Each number is 500 + 40 x the weight over its row's rms, rounded and kept within 0 to 999. Layers, rows and columns count from 0. Numbers have three digits each. The size before them is the row's rms in percent of the matrix's.

# down: layer 12 MLP down (transposed), 1216x448, rms 0.0458, rows 372-438, columns 192-255
# gate: layer 12 MLP gate, 1216x448, rms 0.124, rows 373-439, columns 192-255
# up: layer 12 MLP up, 1216x448, rms 0.13, rows 373-438, columns 192-255
down372 097:530459510570520568491563534541482432481486505507488522489519442476462485483546516560535440512507467542453463506493496557439538535488585512505502512525521522545562506435527507486436527588482564
gate373 098:421481533479466569509490472510436460552459503536465472470503510466488398516533474540452453535421494456477503505475535470480486481498487596473479563445548513541522531491516521452430564488407457
up373 103:485536576490488519540471507488475431485511542517515495547438427480519495526506480528428456473520551532504541512553576453550490497503498540484465427476456475510532489538533457540442481533459475
down373 105:437537466506536591553483548536510499447503493477517497528426488537510443524491545465567534522531470502437489457481553528577531484459494435507506496550453497442491514521532552509504486539454450
gate374 099:496472484507490434471507519488540433481476433465508520546542491512493459462516477520466514495458521453482426469551424430554506377520480500555548480497488514496541508498451483584498554476481501
up374 098:521429493537531554484506507532465486440528526485542519476413436418553508531477501507544523528490530462511545550513405502524574492447472533497503443477529575507509461442550437437504473524499549
down374 098:457468483553520477519441536445426479511514549523566515568448478515467500568470532555537546542538502565496519454454504514523450560512494541421457478432479486587502497477489452567471470476450441
gate375 104:474450542465473528519470443548474491526490583564510553451390472463455460463533523407434489390473510457453540509518480438510568519545427575503519499508467455430530413491507493461462493556495473
up375 105:488525512543429512540520556490549443519507512429491509492423480498517493475429564611578573445497574486522467466518521516499448522560526539508441490571523503555517488539522499482492497566438498
down375 105:521483478473430469404519500484504493473458450433494449526450528531523511430441516558534527501522531475486482561502538543483485552527428576531454493520549532471544560492435501490446514494512390
gate376 102:531555425485555453403512476414436549474493477531445462475497532500497530568496479492493578397555426422471545549519472486519429525465473486461539492554526570543495526525518475457483526420468491
up376 099:510476469451604498492553493485502538508446491457475519523445444512584478494466504539410541478566467464512494542418487538532460541511545477464528527530509528570543475509487498573515523446436407
down376 098:507554481445481557533486466496567452479415554527519478413515483523520572516483528462484555492436533519504564461433563522492550439489525576494496509504497475507496492487562523475523401476447485
gate377 104:510434566482503534494475482523491550468388466493512524578477486532569554480494508437559490561543522507441549467517560492551532491513486507494564479488570437480527471588492500495506517502462543
up377 103:533482430550514533478471456481557527547529558533494525519546536499459567457563508535448460469492560528538464497445536494493417488526544530522535543492477520502438564452522508536403527494493406
down377 101:489535437437486518492468520568518421467477476476490524546535478460629544422461503478510520516562438553506516499450430373504501472544454526577501433522555421555469500491486504507512523476555546
gate378 104:493474426517410468531522469492537495463536470548433486488559545471519409508449492602488551487465400535485507536545433474537529475558513463407503514561481462497516529496407553563455466433506470
up378 101:485504501513520536526527565491477491480480503492503507530512414540511490470566495575449511556546549459518528488411501566501528512573568524510464569497512553529577524431489487451465485428528531
down378 105:415468569484552489504541499485495446520510560535606531435507479524513476472533469537490448519483520480484507559483526512470587514578518505554443534416499451493479530504511516497478488496461500
gate379 099:450548554529517524500509471479533440477457477560563471481561494489553472503545455490477505454430452478497400565540550588554500502577492469509428454512519516484497543524440464530472475514458603
up379 098:509491438508478460540550543447477461559544525525540593543527563513459508524547468508550541468428508519521563559500502516513366452557476513540440497418457455495466467561477543535431457479501523
down379 099:503428547583508489544518552544563481532505450439512474539549539525504477520445588492498539513463540523477539517440548399414506543507444478497469521592475482482528501612526499495406451540473456
gate380 093:420482515483518477471485528485517522423551522505418530498516490419596514434574444500490476514455585492397513510482505541455460528489493481499566500506544543499487495443433539467494496541458490
up380 101:533470512538533465537444485457549539502538458556498479474455544563493501478483519490398527527507483510556485528564481451533538483463507496488441414560505490554475508507553400563484475415530537
down380 100:459490515396510467445393521436505521487475527587510543493561475544548503472498499451434452530448529477491450532463540482517518492532497500506473503487584506441479487487508485450537465521497500
gate381 106:557516452418453536529447478539527506441468517426495515424537453606523540486503594435508549410453520468538445539507423495496526523563519588508440452481579538488570543540547476517514564528447479
up381 100:558431512491515452587551477503441548516547475542527564498518521443569524407514474502529540457487522491465502451490477524499482452552479516506532538475438380537505421519447488499555438469540456
down381 103:434426480522446476517528486570502516578465519505475500593523547470509474472484570493551488542450505593564510485540465399484504552469453447497589557486478512502568490520480580438553421480525493
gate382 099:561503477494503504565455465463543581500499447522418489515452482499508501509555455523517547522449479545513496507480667485543497531512543476520512504555489562501470535480518432492525464480463488
up382 102:563543527532510467429534561518423461478527479437495462503509519443564538529503466522473497526487503484502549500437431530491407486490475519481423497507516480570575476441451591502482467427505512
down382 106:510504510478468493520611483474447465462475478425513488467519506495426482524460588514411489512514470527553495568493389456519460477417539474476455517524399412523524434503486561528491459562527510
gate383 102:458559493529510484436447526505501494543560478531491504518458547507514481445536531508444533496486500540531440508490544459539486518477490516469474441480514542497517499479460542487509599545447538
up383 098:559509522521466503529547518477525476507481520440478478466408614533578500518465392525508478471493460477570544513607447538506394478507525488484560500498507488524505445528470455544481509546507482
down383 099:436464461467430530598465538522490455523540497492531456455405561509474511514506455591544504461521485551489524523563527591535435459479541466490563541513438528562519453460521444501507506536536531
gate384 102:502489454479486548534497489491518460541509522456567450504504532377485498528551534439520555503542449458524496458521541539512506538476488501496531543548474494497478561524536531564490459468471468
up384 102:465577474508596500464500432514523492523519527518500499504476485517503508508495519420510460520495529526509488454436478602572431537460454502520458479473454499548474511460541549416529491512574555
down384 103:510566497500489445496470459523513476508495517498500509592481411506454569521532529515474484550543537485396405512489451538448491484507489416537529501537493434430556517545482509513480471529448488
gate385 098:488545522430526521398551471511587475449528446501514537488461566514476514497497456557458501462522467472536557552466524537521486497456526433488460456474419465513481476508447468469511448540522541
up385 096:566531494545521429536464505459474462475501539452438493530429495492515490480525497462536548441548440476523480510480454501526521485508477436532486565533576566447467528491534476456524632538502469
down385 098:555576571536477460466438492520471503444460501490526486477514507559488501465536444545464520462580542484474483499535460463467496450523448461490523528519502503510493569548455538498520456532532502
gate386 105:529488461517551490478436523483466475553548530490511438477489470478521464518443519474491480536583441558566530535518435459523481450471548575509507510557556505417486496538497470558438553570583471
up386 101:455540532494430448567507558487533492558501524570477538476508512470485581509460439462484508450581546512475542489515538534554513517492478457496514499558537552574481474445529520453433471394492497
down386 101:490500531499502536542548525513494482491500400605541573473551416477511533487502459473474453440452527436500483452447627457445516499540518503528466389477521576488484490489566543457541493514466472
gate387 101:494510503511480546525543480480503472506504447474490453488417545455459554527473550515496548489564560498486453480528558550501492489499521432485476509522547503504520447472491589555523505539516523
up387 094:494484475480502455492507503510482461454448497458509471529451512532521466481535482524401493515454437528508491512431495461572392564564416502544470430456425533547486526421463502460536551469520531
down387 098:541525472432484499459524464501508552510496470511526508494436544531487441453452579451464520484509453604468503464595507487444507491481449441437488505554461481544581528537488493490470498538482513
gate388 097:512575467540513462483538546452481515543459540461485532501523458576534469509487454536574527513465450465465506483516505452488507526550527500522439554553473608459463480420454424465518489507502454
up388 101:540498545518560542526587496504474581468413494481495453458502484516482445456479466478503548491433474526534497475482462549396482501486481387593569508468517537563580513481455506520446475494518522
down388 101:500490546536477566549503506557492504484524455508544481556488529437522500567454597522441506526494489495504488513548500476471467517469468568556552516439538478554500441464509588477452491498504531
gate389 099:472522524489530477536582451465551533525565466469485410480521458511510555528472534491467504410472535477566444535549517565460482479457474467484460474506486498537528408494548466536479441554451508
up389 102:492501459503527530580601467490532489517482525494517521493471497516512502475485550441521510479524523474486503508509504535502571568473560500482487467481504462482512493524435579532515531470564518
down389 102:508510433496476491473549541482493504488445507512550511494462607462513484395496506492514563471558404534503505452511458460515543547503506564460534513504534440396533509506526512478567440480522532
gate390 103:536534402447479517446448467505469452501491561478583544520498441445471519450503508546531481426453520508513500482522515522503562530510526497540498516445539547485506508558503572527576481508503462
up390 101:509500510545513509493454413534496450482477554454463519521456474522555544494505474422470452503532533497502557485477531511487536596447499565565521527479480576543460507461495575518510537533513529
down390 103:529458492465552516540521489554503554510486544519534507452495520555373516469550454373448461474506469449574531443531546491479450513430619558540451519447499475471471529456568505530441524461528530
gate391 098:470446480538516476547453465540503431486493504535585487487516522561525577541508441558490438502494466433595469497590538500466448477552432540471469448575501444409506494493451568472526643458458448
up391 099:574473444506521456519484510527530514486355525512475465564454482566532445455511509478484441491501499488512574523528506453497516477517529492541453417446445503459489514479462570462436519526478485
down391 099:524576513584443444494508522506508525483460518433481568573470501508521545543530427503468510476564534484512495469550429529509478511479524470465576537501525479379517422491452446474480574440540502
gate392 098:490498478516498533446519540537454524528462490442487439536489559510510538474445473468478473477535535567543483494389471478514508442476464517515413607509489527505521506464497464483491519472481463
up392 100:560489532438489470514537588499539555512552474484468458579525471570518450440476454612418487440470470476463427468500513547463507430517534475554493501505447464491416476463528524521478515438451477
down392 100:480534468507546434514461456477517524469505439538478471500538555499450512505453526509538472506483511504471503574556511472514532435482512498506454516497456428538512494538484506488523529467452509
gate393 102:498465479564485512572459564558454452509477481505472536499415573488440504495477535527465520491484432497484519464522502496492469472474520528438534482500532482521495487515538481452501531551494495
up393 099:497526534477434516481523454504586517450490453523560498449482517428524463461516529496482419483509532446493505551517501358512506465485504439579524510564507481507461424519511556565486517464529456
down393 100:526511481415427510506588464483554508532479444507495438481510473532478460503496481455508503505531540497527460559519499460558464482454480462611533529590457533548462495514451464479461484414508509
gate394 104:496531445561492537473490527463550491553512474469524441449476536466405539595488476548476537500549477490492470495511464579449544499560499470543515453524528531497456528500588542498408595497510486
up394 101:450461539532435505471488542516518515553483484454480501455502508487533419467539438479519510541442499552549462532501499459498507553484521565466466461503477495519544473463494529441373512527455537
down394 101:507523454560475475496516446520537595513477448443538475473484634500474568527445502468485512483512507532535538503520521529538523557500531529477536500521471559444492470521482483534442495510472508
gate395 095:477471463496482483503474539455484470529495428472527412495501477482441452530525521432479580544491421535464554518470485451462509576486468492564586471451484560503519517440438475571428554550477486
up395 099:554449529517471525503471494467478477562478535534434419500484548555540502572512462507512467509519520455514473560504489571513512502476504493524565427448534508486464520499544456500419510475483471
down395 101:438426439476456540408480559518517534538571483502484470451494499515457546459477507498445581440550436457435442442500489451453566558539466478545539439446547498422539525487532483537548534502480508
gate396 099:504548434437494521532460438505482425558476550453446524433513556584514503498509436509495507484483475473460472494546510499521479546476507522557488526464491495565461467488552552518483498504526442
up396 099:517479493453537489524435492511485513432471476485547538487518469564457494533504433540477525470532446583450522539518485510572556468512517460435503479534519520497386528496499531509497450468554472
down396 102:514512509415536503471458489541512547476495475518483472544471433528443417508477511539502527503553469584567561417525411467568560452525426518475501499495492518474578524470582521497532462490396448
gate397 104:497448513525475499503521613451491497519521464563471536489596481481495507537551514527500499530516487397596511466554549494452459443470532543506499519553517412457407465567491515477550566434558481
up397 103:496476511530543498455500524524533535479483454588546505500444515485510453480477465472504492486491490407508494524515550478568493547535533510530555519539483526505530474529456502527509485542542557
down397 102:467469537540528488567492513483488471515571524479535490506509503544560528552494502470494510511465553569477513495522505571517510483434430490451490481536468484476434532551465544453568565580461508
gate398 100:460540532484510546535510510470504530473553483491509504491518514513527466459460446531461517426533564507409551528497510492550539501448483491490481479475474521451498533511505522440486502469532483
up398 101:470477491607509532434515534559460505439457569449521553506555523466491508500460498543500484449556518492498472535609544466410555507581487474448482522501476543461456467564405539531444479433465513
down398 099:470430489521507539475496537574502543480469494479569534489473530442457485512529528426518576500467449477479499396494526474501500496487470482503433507569453568504483534519496547476491526475443521
gate399 101:530485522560444532486470530499479504548512488452528501465488447577561494534503422508489483505462532469485517570551439509451420482489487525470453510509545567466488508396535484521494527491512613
up399 100:468398486532457478489475475483563543568461525495493472472565443451472518512454459460390457570455498545520498453525519504465489513468496528504487543407440570473491506524462484443473588429500492
down399 104:494547465478447509439530485509505571481529475505531402512497527490499533542537436456501491503528514473540445425523504496493465441458533547483497519519508499477511477418441470506484455423515493
gate400 105:516506565483486536501461474525486525566513483470564534497438524460507469530548525514531493501467417522525534510518449561497580489526461498551502500494582457590502462488449487511424559433431528
up400 110:478555419463545496514482497454538551412526445539517573550498481447509557549454538478489490462479500495472460515476524514533518525470512560486521484525478502572483534455536500459484534495504528
down400 107:540446512514534520495473502506515478464470511544489516535443524567543501494487438465491482503508461532536451535412499455572540482474514542495520436531465531448547468449450495504456512472454557
gate401 104:455507489473489489464507440546485448514518523561520399533444474442540555514485502456493453433492446527532516510460530483388471489509560477465502557474513535496531472570530461438498528437496495
up401 101:497455553482537561476471502487527544562471576507464481478508501510561453522584509553485567475476531530385443510560526467501537544477490557505457520551441546497436505564440473443484418545496499
down401 102:451560499434460475473497588515527476468459498518548567542496470438475501477464486462497527463482532490390461520507469591457556533439541581496456493540456425525521468438449489547465441497563500
gate402 105:526467573490475454488489493539581528505555480435445496480526461536457472478576513533497499456487480460525543524544446400530565463483457497508549528565477551544494422465441439482449483554493496
up402 108:483476520386530455503486522522496457566539536477576533444544461510494503441563536445427506483524538446537561563555465447477513502462544494505541483495399523595515534440517530461483484558545461
down402 098:651475533498591458527507488460502482504457438498458537519480470488481490480497460549507445459528444501446550438519391558530497505483508462455468524497433502549509429435501524585609515566464493
gate403 103:579522480471498478475509512530509509490437507584468556558529542519477515440508442500449491526450516542494493463471539551538513423580540521564562519449534519505573549477544532518497489493508542
up403 100:543501499515469565463409496477530493516522484571509549491537527495473467478559535524481474501502490476514519481491508510543482532512521480557545489449530552489513514591436554558495491506470501
down403 101:457512513458460424476461504564551478546485471502472537555448445503522520512456473462512576481503451522438524481431479483513513500503387451495523471476585500466554544537526548545473496495466577
gate404 097:551487532548523519523521466382498485501488428515587453563369508541430550549523562430506532531556558539528514492522513446466485507450493484473445424516533572505490583545471522452465489542498448
up404 096:472526496494527530532520531490478466500570462524521565468523551529461551521427482454560496515456527576396484526484522525480461521509483453446431544468454479506571457538504457532513542485510519
down404 097:469506480513418526433514404405463488520514488483501527562439489521430557510455488467474462470542549459498443475514459502569455472516485494471489449537509467477542505471500513569501485512509465
gate405 099:541492485547447492492477452504505490543505532508448506418396484557498481489556550506572510458448549545539519536449543495502423559529561552513510508534483448495528430446482527497446503487537557
up405 099:452470517513522494503514456471465531494511514489481490488556446422475525441538407515509524512532519477553458482466494601475557532503466441415520410436508524547526484524437532520457470381454531
down405 097:450558504525509581547535510538469504441522495510490462500576511463510523481459556565437383531417525552433538477480563534454515486433519489488525382473531482468399536529485526528502501520547480
gate406 101:509467533467489523425531457455521540476445592463428475530505484445472494531544478514524512488458486522546484542540504430537520485465530457477432372450477452453498446498445469517473484453502547
up406 100:490503461506475472512547571467525481578517494569464425537550540522469495542479525524513467507447442522436529533491464518390494524532605499435424529483528478528444430476438510493476489478536473
down406 101:430507435522519569565503573514545540498502437485455583440445550498445455437506498463520544496510515498524545474504525386464471508570509454512519602491503481506576487407458547527458533423485501
gate407 104:421454500517508528475489457488454487534444606505549490484591465457522465510556511549493499549487459479478472483443512481451474481555475476459489538464519443466483480530438447511462507570461565
up407 108:419544490482520496480445517492505468530525413454547502456518501448508477511584510450485493463483544493504530508514486413475574422493492444523514498500507514485483475508489490524505505423444578
down407 106:410429481508521518513489443489540604426518490513462468485546531449490550509522521550489482471476519540498465530515531502430474497500495492529506453531410534527549556549435388487474488466543497
gate408 101:530532473526488521564458483449534575487516519409537502537523559503555489492434544497533510503448596491479453496572459502452487512523540410482507451565537555515470485492510471436478508526430450
up408 099:502468459517495486388488498451521453627521534487491493481532509421461537497502437516376569563525553500541544568411501424527471448513492488439516426478526523523432500437521564510511482516535468
down408 098:468511501536483552509474483468418489513562531486482490490439575428509553527435483485484530455453472537522477513553562446473395466519491474519533432506479490525473517502475502475413584468501498
gate409 101:522514549495566500531475425480476554494525506538587440488484507476446505514474535443475487465509531495519556470496495516449474527539427522501568397536468409504483401516473471488478490466476602
up409 104:535470419484494503455460543476469507434495445453465532492498480554485485524541518585499494469513475406438473457523560489458577520431499448481507548514510544483468443488498530489548498479533488
down409 103:446537489530464527424523489587475464454517413414451477498489466511467572501462488511484477501534520409542496531471572541469420522558539472563531479468473510551539465528533578501525496525550544
gate410 098:523522498572490514532586515489520578448519551497467438568453547516525487508512525442564476545472510471517449548446443451432474532481612526495482460448487460468504518469435535492565560581566541
up410 096:501512511470482490526552505568571544474449483528548586471506436477498507510514480552541490461564501519612471504595517501556512497457481501498490503448602506430488458556537535530468556567429444
down410 099:481476534484555441500472538612561536512457493476549459489533504432526496459504384482450523540569495535493504482421483498505494495488494511512454479504482500550476516564502535447423536451479512
gate411 101:491446569510439519580515490503569531571599518492502454508491509502537494565482436473493519489454520564471516456526507530563503466478467413480485482522512491492530516491456479477446560510491546
up411 100:456534534521534489528477465496524480551508493469494494469455483517539508477535458524503533529563340501532488424500508508447514494550515538521403443523569553491446481554466506471506490582528477
down411 102:472507518495533514480456457491436542550545485472522518519565540453559510518501539508428513485467524527509472426500484504489560519510540459456507504528461517532601575507541579510455525404498551
gate412 100:504491467523450525484533409467494498504534517434462479443469493440496487480575546447555489531538538499479454548494553501513504488538505415571494545592491523547486522557455487498454505465460474
up412 097:504530469517587421458487546572493473518463485521509544481558528531483540567498504528459504475458482510480564456566550453559506537509449441517464549520524423449513572535475516548400480528493410
down412 098:511424543564486514462487466453469501489459450456475482479498483471561439462495476482515504503514486462576498511478458481555521542517527454496470410427482469485479552469438540488511501478490522
gate413 097:443471496508446456515531439527494536555493397483424455449455584525542501543498468460414534463468424509461408503429487503394424573568513534515498483462513461483569532525518514411525500486449503
up413 094:495588550487473450546559507453543524517582502481486465492496564452449426491547464447532514529511467485482498553558484466445470496507474497512447490450502578488438444455472475498461548447520395
down413 097:518541517512503506571531507488468505457478499467501494528495514434541480611490516431528488485433513499499515479465542445516490531513488492430499519497530537459510524485534481540497480504504438
gate414 099:531486493454479575541506498516531451512460545485453519490534453503490461463559550498523568538476404520506516405487481430510524521535477456447555532549531437550471513478513500468467517530410539
up414 103:549499504464515437510533467520448529555523497453518547489488527468494509528496525560443486453511505475553483582551487577425444431480508494534536474467452449478536441544445524512529502477529443
down414 102:509529486512537481508515524454495451500513490541447488498475486539463481481562461514438517500508544595573526521540441536443474481509473454496552503463497534485481529522548517531483553486437490
gate415 097:475520523490482468536453464478587492450563426455580546467533488502476541547561531506457508474557449506503506440471496483612510408499522438463464501518477513581493447460584461490475535516504495
up415 096:560479507451465494377457496520470443471475459505438492479552444484487461476488576563428523516466489436432540441480497583477496438512444537486533490559477528474543496511542532467491517439477502
down415 098:461506470455480514485532465485522519525539499589496467527524516394502518462400546532462549515557554437488498459515520473538543561511548495567468459465478544508507476514540450470511504513523492
gate416 097:485511540441505519486513517540464556571515478452430474537515512589529522466505559501505490543447540520525498518504532524516590592534535533537506497531462476563503530536417536487525523511486551
up416 096:509527503477511484473545465495531468473503468491424483499535452492483432496476517596519499494473515453489559480510535537541464549499519512450554538515556547607528448458497445507426479508488523
down416 099:461500536546494444465451475425520487510500481430568541441511486489470468510545527552457511583497477457515518540462512494532474483501457518596531472494547470595561441488490473457509438508448509
gate417 105:480477581476520484539532536516433476487426420512520481437502562547468480473524457481519476474494491471462525464486504489463447433538477465445583524506532554498497518480493542536517579454518443
up417 101:554483467519596522520490516521430524529512578490509517531464468589500491576494501521578500537463536545426493499496455538443561506550506507504484449515514431495479469505498508534500517506473494
down417 102:530493471477543406521489538491400487524541566524520510501473508548497537513546524495544503437495494487518435501556511507535451495496495506536507561575484565428542470467452508547459422507454528
gate418 101:480546523538538559544536514531465524481486486518499489500473491503518467528500488523433410466469492444486550441484523499485515478511531595527510488570488555527540499447491484501519474523546506
up418 093:432473498538428515525545531533467467510486493448481499481513508531471464409533436492532473577515565526517458476485532496463465543548486529509489630521496482511475510508428492437523530525481532
down418 096:496464496479465535502527472469554461504520486470518521539525508564488562452482488518497493464514554546534471511547552396580518462539470521523441485518434494503508446560491493431479515498503557
gate419 104:455567457495490500458557515555490516476521551481502464558557478532574511463584448504533512521471508484536509456450520565520545507520548491476537554542541508522509472494548486525451493545538380
up419 105:535535519491458554356482447531525517500551549537475476485507426403437483518518434544497470546486471501535540496522402482541458451508489465514470552562530456501474526466562494513513513424473523
down419 104:446526444535424448511475460464501477495462567541452505477448520520522466453497513557472518447541519515475481431515478510448521477476533448514615534580542472513427542543457507479523475534385519
gate420 096:501536504472505458504554528472491434478475443509453488494546549478491535536491542438500480447477456458433565464389492470567519535512430497456534435495496493470462539419453516470457457522581501
up420 094:559504489499478606500548489532476490442473524480537513489466462502469527490529422482531479461487497609470492574514479520512535491528542473511462531452547523495548553416526513558536499470496506
down420 095:555531480446489489545546513478560467547522415481434496513612522502471536509541548498543490487483462545397422463502553471483513518459460617491517465439535454475456485527518437513469470597426542
gate421 102:452542514393516477458503531485434432446471479501458520573445534514506514588560496517482557521517484521522484541491551437439435412513487579437481485531470420453530549493512464576505534409458455
up421 095:498476557452555419525443468495485497484510486552566441460466501476506499468481459483503460448484562568442468434477513521465488481496460439509499507514571478494508413490496537537494538602500478
down421 099:510540488484498533502507577521493493465584524475473471477496375484484520482530475520518522493521523422505477509530495568451509463475560519511466572506450446486474445475490451486565484438453544
gate422 098:444539507471465545452455558527463547498544469535436472483557546543561491528522491557471507432436527433562545474530548477478524475486499558503524503530495543523374539436459509466502525513437492
up422 099:420536462519559525609441495485475457522572421545514443489586496405548523566435521535504532554434485526479532463511490545426564431534504511484502516482410517541536526530507571511475442495442531
down422 102:503471539585468428570477529448495556513500446607490513521543574546577382535503511511460478495435516498507468444540537506444441467462504545460527506517487431461461515460475575499569524435447434
gate423 100:522615541435509472420423545516486446500508562498451520548551491467534459480574531542529480519560498428571451477584424457469530477544529470541512546537509445516536491433534483512477494471557559
up423 105:506479502498516507475469539531489491511483549466554438380414491433571519500498446506530515458528514557550498518551514538518504527474603532460537470501561456472434458512566492524473550441457444
down423 101:523477499506448545428446510528495456476498504512462464419433520560574580533490525490535483505516523588551543495528531572500561545460456441477520484496498483517463468526469426520527522514479443
gate424 103:549491465563523559530510534570513508479481589560466486486516518490472499571489464469484495583466530483508498550537467520547445523461447457520520498536524540544510567513487494581548498473513500
up424 105:532498520470498537481457478501488470464514562605535493507525462491491526464544477410602491504500534440532499571433503485471522460486497439475554415473454518464520504497441542465520526478535554
down424 105:572502536489495513498538457480447474446467521553550522474540482522508484552496462468573516548440476424489547591515515536489481590537429504462493477475461530474567515518464519466505539456556501
gate425 098:471516519527490497511483465543478456482458525528529551528455561473422479441453497509451455470583570450488504451512478488567477516500515469486579464564445524541496435527538482607486443586466387
up425 098:505513514481408444519464483545543522479540553530477502507510475427472520521463425449542537426467478518486534494465531533469520553508531509492471526423532467477421518498492471467455516495518473
down425 098:502450466503524451489591466525543532567583476522491477495477499538516518548522417494468541510510490494449493538511530480456605525473553579514470502427533582470475475542511501428535503503484560
gate426 101:461478423565472499455496446517398462472543563442475497463424500494543478532497506530496485493511555528463519442460523470501534473445467450457521556571500558540493594543494525479520541438483509
up426 097:518526548538483407551468442504497471546425476488522457557538538487456530416513521523564509471570470412517490519434507445532545478498476474547524460476572481448517553473471478555498486464540571
down426 098:485565487412484501514521499515470454531532452489533482476555495489486580566502601499533448512521496515516521555470481518510509456489527531504503445470464469490465512551512458519549456459508555
gate427 095:502515507506476481440435443511404571544424497547447492527471558418514481504543492533546555427535500560471475391534467465532477469467460564511489535533449461467513511487518586501537530487487468
up427 097:448474460464557538482467461503456567468522405528461538397512514451407446545542510546420517547510481475429521435509521518583431509456501444503517514554526551429430420539502533440469499517465563
down427 099:518558535531519444491521534558468499524438470500491496465572524448538431524488497489464539462496455521495520483495558534493478533479476509512537513527556508553464539486464480502548460505506462
gate428 096:422520534505501552484568475459534511496454523440492555523578514537522515457534520450524517479528529534465504455438514502511475410445510459436476487484473451446492523566549541482512532583548457
up428 098:480412525502548445457480582451495521484515518546513490465546539431453478549514515532567540523506512504524497538499533438536522512528478442424486521454478489484519492529436521463476531418427534
down428 094:507491546471534393456449523532463489494500512468510569532530463530499496481513521562556567474486593433480444529542581456482573478514467525506450497457515535490499508511471483535517560494462484
gate429 105:488434486488502419501488550501394409581550480520510482502501555511476517494434523457469509418444493496484480525583515515492508390550516511430518499547530524444564546509565543525529534437512451
up429 100:490450507502521522498541470458595442473464476534536466487481510519439564492509480477549500540441455553553437501405524550462496455584504522517562495521470506468477500542531502462497496515492492
down429 101:579461496480455499532478532484556501492544500499455509431475543486489491505500522533571478519452475523534530503528521531470443476493475485463551527458464483563539486439487492524487534496557388
gate430 097:446410475480453501489552420497531535407554396501499563537453550526520521496515461487496512570445463591451459473481512536488501462442567508493567515478512573535515435491478537503553503530459599
up430 102:505438483520500495495510431494491489528452539447490510536524500523507392527360484502483520465601531487496544494522477509564490427547494398490588475600507490503462546410540488507451554498552484
down430 102:547505487507484527475512500454516437530500421426481470466487466502499491449498482509490494463456538533482484448429553544563427494483519519476531473535515476494472496448531594527365438488474528
gate431 101:532459596507487523548496513479460538517439496525512487483490504521558507459503502488487531451574492474496521515526516475545464480523443564498527504425560523527497555397513484438491535501488468
up431 095:480481477494427496460441547490526429519472513582551501500490512477500510558461534520551545449512548550463509476492456507477466505542483512479506548521476540483536510487457460450443546422510481
down431 096:505467507453551472468469480462488530495532533442555471470530457539483461528487520516450558482458544428522562528586477569544475512490533498460506509478489530539464532516460587542480514565512501
gate432 103:480608502512490512478493460508487460515532535477478456484540486532492501480556509455412528524468549487522453546463518462613520439569524430472492463447427491479496529486510525479483469479506449
up432 105:457466574533473480469470512434417495393443510399538577490443520520466492496485438533474497496445529501515464551477526470468442508544502440539523521539496513513492477447471510470475505496515537
down432 104:482513548589536485430401436463491501464424469453504442519545509455585533497515544557490485525529542471452461411476574509490468508505535481475472496402503440524536509507417476483527454523537496
gate433 104:543439495480522620471486514452490405505510509548527487482435443579523513484500579542525504502514497463502551464571533479517450502499502539595454448507517444516504547536464520525580483494441497
up433 101:557512428490509500424506570505485489509458448446533444489529525445505528580378551522518537536509556519508479473473538527553496514527505486466559527487426523485555578479574452499490540531508561
down433 099:559471526550432488446519486501536556460607522539540538552526524452445488454450563477548506481453458492498449503463453496565510487552423512450528504503513568430483511535543467493488456462495516
gate434 105:470468480554491452520467534449453496578466484436461470526491526463474531457494559457467493560461527488507522474505514525503519564464485532418538509505465471461385559485490514501441537508400451
up434 109:487480539472533413545452466526476577506574446517459523508421466549403448537513610477525567479553491479458473516493505503520463556504492459538510428511511524445578504488479459457539535422488553
down434 108:522514426464487538527480469529458445591538434508515511530461454521519526505551465472509565484532486474509496535504471552475550549513490462456435467548510553470536465591469496474487416512446481
gate435 094:432472456561482499486505461515559541533521480486476505424509509527512460523544489467465466436495499480464485567593520556381482527593500504543528442499455510457511488499458501481490441501512431
up435 099:528506531441471486477523442478475495511472548527529483578469501557496496501472515553530589520508516493474564471427454474481549487510443481543471469520461476487508496456485521495514519516531489
down435 091:500507513452568474516474475506390621517530455573447474480469488588507500541470448499526445551502577535525450509532535520533502476516475566525445492476558452476555504525457557535510461487543409
gate436 100:505541574516526604559480436417524487557506492517491499571485442420477555449532478456512518519472440519594465591486502538491512459498494494543503438496500501537492466470499527514451555532512480
up436 101:494436433525515448507434474535458575536490538540555533545543501546625493518474545509511486528497535449459467505481518457469493532537478488472508484488564486530446491472512454476479512483481526
down436 099:462515473432444494534506488451439563464567501529586544515534525444431481514495464454465517483553506473452504510437419478504439504462506525560467544550514524510515523556523453463490437493511533
gate437 098:521462522475463520442446474543525488487448521462563405479502517589547431481528545467431451475430473471515459523445409526500550491424495488498525472537432524486528462508494582527435536509469505
up437 095:491484452520424482453490526452471580544473469542477427501471468526543551541566558446448476561504546491544422461559593523468479458443450558506457525465403505485472512462470565536594501463473485
down437 096:441433467463466469429516559455445550474508411458528502457459526497534498559518452503464470459506460449491543590448496454481582475480467539530506460488480518550456556529495547486446427502418431
gate438 102:570407522447560480510525552544505497463502503449481565488481432447552471511503460502416483525541505541504484535538423474512454526514531507555489510465513474500521514466479484486530487560465503
up438 097:462565473501432478516510534425459475459505507406467391467498548455476540519495558537571486537578489514515459498434490538475490506458517453420487525506441534434502469449537453505477580535514543
down438 099:481517460499460558423431473513516489475513503575531613517543488483501563522459488480448441491456505532488441487504406502499549537501501552461551523512440568431460493552499547528480563474472486
gate439 101:455506495576459443494489518531520465509456561540415461467461468463499541481508522533464508526527495583478475493475535614544573489448445471566491487481619583587490398495470518559542473531511479